{
  "head_dim": 32,
  "norm_place": "pre",
  "norm_eps": 1e-05,
  "rope_base": 100000.0,
  "qk_norm": true,
  "attn_scale": 0.177,
  "bias": "none",
  "tie_embeddings": false,
  "init_std_qkv": 0.0334,
  "init_std_down": 0.0334,
  "schedule": "wsd",
  "decay_fraction": 0.462,
  "decay_shape": "square",
  "final_lr_fraction": 0.02,
  "steps": 6608
}
Each number is 128 + 32 x the weight over its row's rms, rounded and kept within 0 to 255. Layers, rows and columns count from 0. Numbers have three digits each. The size before them is the row's rms in percent of the matrix's.

# layer 17 MLP gate, 576x224, rms 0.0572, rows 422-431, columns 0-223
093:211121135146165110080052118111144195112146066153109114162125177167147123098119146073130121107170114152141139146122102118149177105121151158118140157109086171089114158074112117157227203115163090155151129086123158147102177110064130114135098090077113110179155131117114140125130164143086090144112140157124096116166126118148133157165118175106082110133115079136124178120110090071133140132134119137143139113101090135119109115153102122119079104161108148130122119175099063099149150073125072119088167125105136148105131075119124140160128166061109073190149134191130127122115117132079108126111177104152153116118086215069116159163202160153128119170120152167184170134143124113137096184219
099:117153152158154115167143074156197113141125154058150106170126142101144109087136120187061152170142147096138139139121104138128153146130056133108149098121106106128131084111138095181160082088146090149130178145100111120101196180149060083125177106115138117139124157078165049157162165114148105169141144109121194120079132168082142135104139132185163165137130079083078140124147113116133126137121157133150114104155140114171090130112125159107105103133095084167158123138139137113135115163167136165106145081060125111187124120114109173143134151134135155145130084057123049081143135083137117140149127168120036050111153079106145093100111112136116134170170211091120179134134123199172176139175
103:131102119177126094165163123075118115109145070116068123114131197063183118184108106134121078100153103155161168147122084157185151116145105149135131094106057126096075137099098110174165153148123146153155166158120097124124173181134104099138141173156082134078139137165061038139106117097138124082095102154142126093071125151136078126168172093130150118082108111115113124128095115110097102148173109103122087134092190131125129123091069140120150111155172175131090115099093142166154141138139131154111110133135093093133158141120142122170113150128151140115140145138142098134160067086146150163165168182133178089079168184137120169155124140162062152117042136132202107124038125167195176114139
104:127157089137147131084021169144159175173127130114152108132130055128090205108147101113142102089098089136069095161142074115115149163090168149115096087123071161105155129156158092077079158064124125121100144123196131079168153165056105098103108146094148120106078151154121142083112140102145126166136136124074098156141144081107109142119064203070108170107127115156167088127139063158113127142114150129105152119139146105078079100136129154145090128117081185159139169122118078158141134156127149141125098112112083136143142105114125123130242132129160081117165158144107160114112172151091131142118091103091144105142143133153147092092194128038134161159146102132111159125138136122144121121203
097:141120145105076116094144148083160175116125158075142130093061088129183108170115141114119158105101091143141127126136126076121142101146121139122145168190128118141163100132111113102143119178116123120123124065156059123096084131103090105135122160067143107130120135156130147235154165142089057099150107110118125089125133177134086135113121089142098074101097163114127185143113115123180170150160142163223105123118143143135133161156126111063144133184112087143183114111099168093114133092130160171118124143129113070150167133083161198160101163117141206141150103067104148191152110151145134114164197131155132123093101160126120138096140111136162017100097156141169083091127091149154120194168
106:156123113166166130118085151062175175155130153125109172155126116135201120120089197079154126154160119116127141151128052154165130107131108173144104159170120141088173069105134135162101149134187114133158119058164153113191117132185108138179141132117147122151126117085111119131158184215114125159086165122109145131140148113186076129110097098138109103100090149171125112129110106134067120135168159152128097126140146117167109122130109093129057123138148149149133032109078103137156123154062138077172175076161136113192204147114145172123199124173198104141098110093125142175102134100102142065166191139130116109128074084154136114128116166134183084148137139178105116126118137142116162139103
092:107181123089105139057139108170121103117138106137140126107099137091160082078121171082124195142132115181147104124152169111120105112198119116108131137112168086180132162167151175090124132177149095125135166119171179117121125135167044186101171114065089130096096104146098124096120187177106113081135111130147094083123145141148147164036105115144164156111087136167180147144120166155104118121106082187189108124142170097129182086123124121111166143138147101131165119123194201104084149118107108099091131145129143186188137140112101066072138155199157127128105160077058175144140099165163165124134133185148097148152138154106129159087089085109155122135109144135164145121056134115111135114113
101:120105131091123095139112122182147103146149122149149145116098145170114105085090147147138132120100074130170067171153097127161112030147138135116164157117176162133142118103134112126135109163110090125140140104120168123101141147110068083096134118127093067126129102111132123172139104126132115102053168131105063132163140086185067152146187133079100167156083091159079096151126136089090084121148133151172114140125111194102120137123146120113136128099165112170094107068098131079173112050115123188103128116155149150120074089092158183035165144172104126169140081154134149133138062107144156165148126098165162102143121164113102145181143172088128037141059146167118157108090138157161082066149
100:165209129136146131068211186084109160123170099091159199159091139126163100077130123111147064129114103115113150144092146136176128123164167125087143140115063140149164132121123132134177141122189108098153109138132107134170076141114127164161105094148140066129100114170123100126133098136125067113134131162150147140152132152159169200122102129113030207110081066119165144144107150145161155102149105066102103040118134182130121163150144110144120113082133110180083140153126107139112134086095165116107118137152109095147118136127236096092126115153172139120084094090107120173166104114127111174141164115156073127098108138134103096158148092168162107198127128100148092110091090154108173151138
101:104189114074096115085134129118228130162160116101121141150181152133108129069169109155127126120127111134161090095073164128080168147096193099107115158100127137131150175159112132167087103122162130102148118177115115147141207166122091122150154208072157165157058157142109153114142153135156096095147160125094166122102130155152114146089125039134094118128159097109140109166049157091076117191124153093125150140110140080162135117080176088117144155127062101135148130145127162158130118113128165135084181123172163105075150118133163116164102155111177052161106136156078083114135094131133166037119125169162143127142146167189146140130146102195124172189140137137126125148099126141143133112160
# layer 17 MLP up, 576x224, rms 0.0574, rows 422-431, columns 0-223
104:168109178167132100116181142143114084168085103129143100115080112173103116190184064129092138101103134109121100161119140150115103162046147105146137107127094112120097103159133103131114059153127106108069103140146126163103148129158071165189159131127116163139135055154144113158138067099099156104089174140134156074098130121151149166164069127176122108168134104094121125095155134213144140200072160191086150128157191132113144151088074135117116095092154155145096156165099072126123142179149113178037109152155105109147090117135075132166072169136106153142174143126095077114141132124150101152131158107148133070067158120136126144093109136176130160136187143081072111128149104188129141121128
104:125107144120186122142148073114126172173169165127152185100188089184142169082126171077132095165096102175196149094109161116135120128118160126118141144077104129114102099109064118112181104137159110073132194146185133152122114157124141106098179121121127123161066128113095097150114128110094086216125077166122177126125162148139133074136158113117105131126160108112110201154101171127114168112105197113189067075107163110112202159155181134102111122102073080116139119079154131154121091079149116097158126103141141096121096112131217132107195160111124149151093143139156110075123122099130149195119136139050120101077111131124130089128193142075147163105123111122093157134105122142116164135112
101:127114056162145120161098127122123061142118139106137132182129134163129106185159163121097110100087097091113108152132147146134095093143151122103111133140129096148122092130099098107121132177149109111097188146133132155160063090151149202168169097128132155154119125082172174127145137054159173098109163132157166119146139117108181083105141098166129148120119079131186124094175132180154177144192078125106196148164055117129095058127103116151077086108119066099203128100144078166139126162124129141185127169155095136098107127093097131105130127150057219143084101173142126126071172116114065120102076109136113158133060126112091158068125087125127149130144124118110086135175142198123130140111
100:136084137096155133158104098103078157085095123136134148109154129111150076139073167086166191171081185119148155149128128062137106150140119124093152125144172065056179157128074123155132132122102145170125077138118122174091119140144159121149135091099148103074189130137186129159130119143094124064072078159150124081118159150128148098180166153088100099090126149067144123166118209094141102112156129100111133173130150109157122136116126088118143089161097102045106100173137141151107092047172142151107152178162107087144152168093036091064136121161116205126138132122057104151119140102108110112113164132180144113114121152097127105129136114144077086162148090123141106157093076092155138145153
095:118200155128097132114102085124084086129121120094110132180158133125102164147139168091159108155154144102155125154110103196111108205142129180103168117118097149129150123134041163144113107103192124088089225121090149163129145137101096138128116127104118178180105114153151137143172069140175106170182102158143149169156188132069181106114150080128119091122167116118144103156173075078142117123152151087149134149147178123165092136125199106106156093116170057150136138136169109065109117187148098140119110038159136130126094143084144099118131150111188102147069109171102150155065125134174190160119142132098145178154092174166153135151107130121129129106146110158194136095143146132087140153133
108:094138148118120045133158122119142095207129118109107182109156154074121138123108102134153138158138076133179135148095163090109073155102102099137123093122071149120119095152125086130124097183104122142075089108161089167137159080166132125068091141160124153115168121062149137152143149102095157107108172080107080088146108044166071137160126059136085152178140150084116117127179169181084055167142145122145108157131093144141111177128117122126111180111128089212093112162105109100144165159169178121096110103129122146129113149076115111092162124162081142121138115149163057123114039162121175114150176132124131164116159146136136187117130098108106096168059134113158106138135135084194153144152
090:117126107151099136134175133178108119105078107155144167148161083054170117075097163092141152159211113100137138113126118113122148135182107131109102148125133094145124141192108136094124099142105127128145200068100148131155119065166076132043134128141113133125147090116118124110109130130200099088145086128092084165110140167134123119062165112164118160136090093109121144136141149130136096117117125095169083184177116054103171079142144145133116117095115127106132104150164191138042186125140134141055093078132118194169135176110128126087110130154160158120158150086106115125160193134130128119124144189119155129102158114142199180129147097168138082062090093095122147107101196050133097136114
093:100119131144175123190156122182124098139140118148151112122173074104086114166111140196149136135122149157126089129088123083066103151210077138173096102164086127149163072161107109138123236171101165097142202105136082150110124152128162079137115123108193140130140111097081084075162156185101184104141145111164104114078138145061132145123148148152162116096155130175125155092187097108131120157101110127172120134137135102073058131144055076083127137126092114120140117087100162106103114135151140148169137172077117073141121152108145068135085130131170081095129160133094084122113112197141108119187152123114098136146158096178108176109143115119123091148142144120147110179118081183129181129111
101:133174152143136150136105175122157134132138073154111065185101085211177135194120126120153104134095087144121100167123140130112121147105073121132135124117115153083141142149149180076093119179111083124196129123144137128143162154195049127175146137134178133114147129147081122155123097108140168063126133162141147142175141108147148134108149123118150091130114114121146096103088107088115166115139121169085150153114073095093115099094195130148160085148071057123063146109169137181078178169105133148178087137126102055091120151142104115202108151089147136103117143146106173149093115220117172166131143160133148082109092117138165140130128068124150111081122141121195191092149148142101109051136
095:135135132080122128132152208156209109147081154128162108102101108137175120110122094113086079097103172112124069084153141135081130135133188113122113174184117153052148141045103153150062121108132107048124131166121100143135154097112055126157135156085148107157070110173141171140132143137128120108104143118118111137100205112113124117141155132196147147102121129147122136151087178184105179095174057102166131143106135113145125109116182207168105109098138087110091124077114110134154099062080073142048115102200124164072145123113163174077126170145090090139120127092084151137131149149111097091151101103132129147118112139146156158125112133152128137168106110166100132116125102157091148167185
# layer 17 MLP down (transposed), 576x224, rms 0.0562, rows 422-430, columns 0-223
104:175157139083143093097119136152193158152139102148164081153132182186126135146127129109104156138164134135139091171133098138103115128082136138111156149094072167156099096133118106168170115133140071149132159075135148123082132129109065156164090110104072109163138113137112105164176089106120084130101150147128142082188194144199113155175098129112198154136164102130120169103102137129126121165108111197151074081112201183126146118158073110125117059079134134093119191166094067126106141116103100105075085117133128128104062085110119183204128158052111109136156121145097120132124129173101149123102186048164122135154204146130139146166144191115109156149138109114145094162156123157098123147150
101:147148174136137110157077118134146107140144126104104141118163144125105125116158154180088093173162099137145167141119106087141182154158108208139115077137154100159141138098137152192150077127153176104224105118142115180103181178172119118162088064121148175116115084142151173142163103095104147110122105104107171147146128090102128118097145092138182122130121146131160113130164164117094095137096126158147138072078153053105127146115149185141116133139078121106184114151148121127166139213126119111152080045077173151117079093085107155127219089127112165125094158083081103076125138080059115135122154183083128104107114112087094088087133139132126104095136142094124151109168086072189123123115
100:101115110129110147155105098066073121080141115162100116161122123127152162193115123132066133130200199194219165104126178110146106132143123159201113167137061145118148078155151104099195122119114169116133125106160152180120105098105160116090114084126121176101133181144119093098089099111104123115147103154153111129216164167137111134151170070144119109111108144090162145093111127168146152082106106103137103170129168187175124118139122131115113089131081157096152068104088131108105178133144193157133101132098121120191126096121120167202119122130168104113137154165170109109177088158198071170117154090154204109133123131124136105127133123094137142143151135154107047135151140120174137154186
100:095139111118103121106134157140074115107159071125122076176150122119166159122121097101103065090134116129093154155157129131128119095115144091137138098103099154140153140069109131142130103112179098111135111083123122109164125174081168135081095175146134099175096147111091140157126121159112131194194185117153162127134083142106064157114123177187126153145175161115144196126114099085080118083125121121080171138139040186152100158135048131110170129099169189166098170174117088087090185154117090126104188144126106152096122077184155156141093123116143096173112146179126118127109118137247084147145076136140107118165131069143073149110123114112133149166122092114084121120155151135157159183162
098:119168195120121144118125128081138119116137140106113102113153097116109107069113125105081116094058154182166135127169161179099123158116128130066086140094140079142182178154151161121167150110170131146149159098127112119132135108102078104162162116152107118136118089109152136076098151128146108203138154087108146110188163168078122129111121131095103069072072125126124113092130107082093104120127121117120124153079171216145116054151155129076102057158092167153108006182156130067128082152144137138146152109106146070106100156104115146090159165095161155159175143093150161095126097120075135130131128154099110167131078111167082101168125127112118103128150141193187162158135126104110135179184
109:135111164147166131141136133149146088135101115125132103145176159172084178111162124148117171158088077126108121162121152099137115165114149132157101042118073141149170182181145180162087090106174094157139083113137100137098125110179113151165094132109091110151132108120125107112073141076160091145131127126160169085153106124138123170153162112164192185131136122157115197167186117118137182127130087114080100127129136086175121122115114176131149124118146125190124124133150121167175110049117133152086067154110145181107114112131087061160093100091055130171092076150121100142107085134162166154066132098086167175140079180150104150106127120140155104094109148113145133154035138196153119056093
083:095124098162170167170090132093149138151174130138115082196118124163115175189164123171096068103119162075098126182153101174144127144058122172079144126137126123109159113061100074168180128089134185099125059165092131075127131128044134095155099120169122139148163139117100136177141135084121151152122156168146165146135135070083142102164130130112138101134118130150135109110148132131121180180137116116135159100129100199114069178157149130132147172127107161134099132147090023096157084148108113132135162125123151081080095093154102149185135129118088083110133086143199131087086130122130093120123149088108176160152123145122112098138160172110103148176166146190135094130203100196154142129121
095:152090121116083142083152074184157135185159083058136127072101099125196082091131099143092174162143083038083135121148087164169132090135105106104120121069097129154140250098105172119148096121090132126140134132063153126110140101101121110073152142152109122136113083121145133179119075076063116104074117139097169113175120121183120097145107090099111066144130136157117119149105093127157127140111123185107122164114156178159161132136178119113147107153162186176137154070128161154198082099086124172134117145177141129166095106168122135126171073108119122124119065135139154130158096097072159139114139150120117139098146109128169097128130158155153120080129154163135153102092101129202102126144
102:079143148142107147075109132110138172175159118126160149151105114102148132049137127078118167072109127160134115020177149212145133126146166111155132082133137114129122168126166106117147122083136070092158127134139122160149083145150146136172099108148117090085087171205124125139158126146103067179086135145125122129128128129103140135157165136153080095117054078131074081167199182117146102105112135114124109084153144182137138143184079086191085160135098127125095200144142200100103126082131109124179103141126150148091111112148174143084118162128136104146147092144036120142131116134170126105141116098090122113124087154072136108080156148157140135185130164137085098114116087191080098117091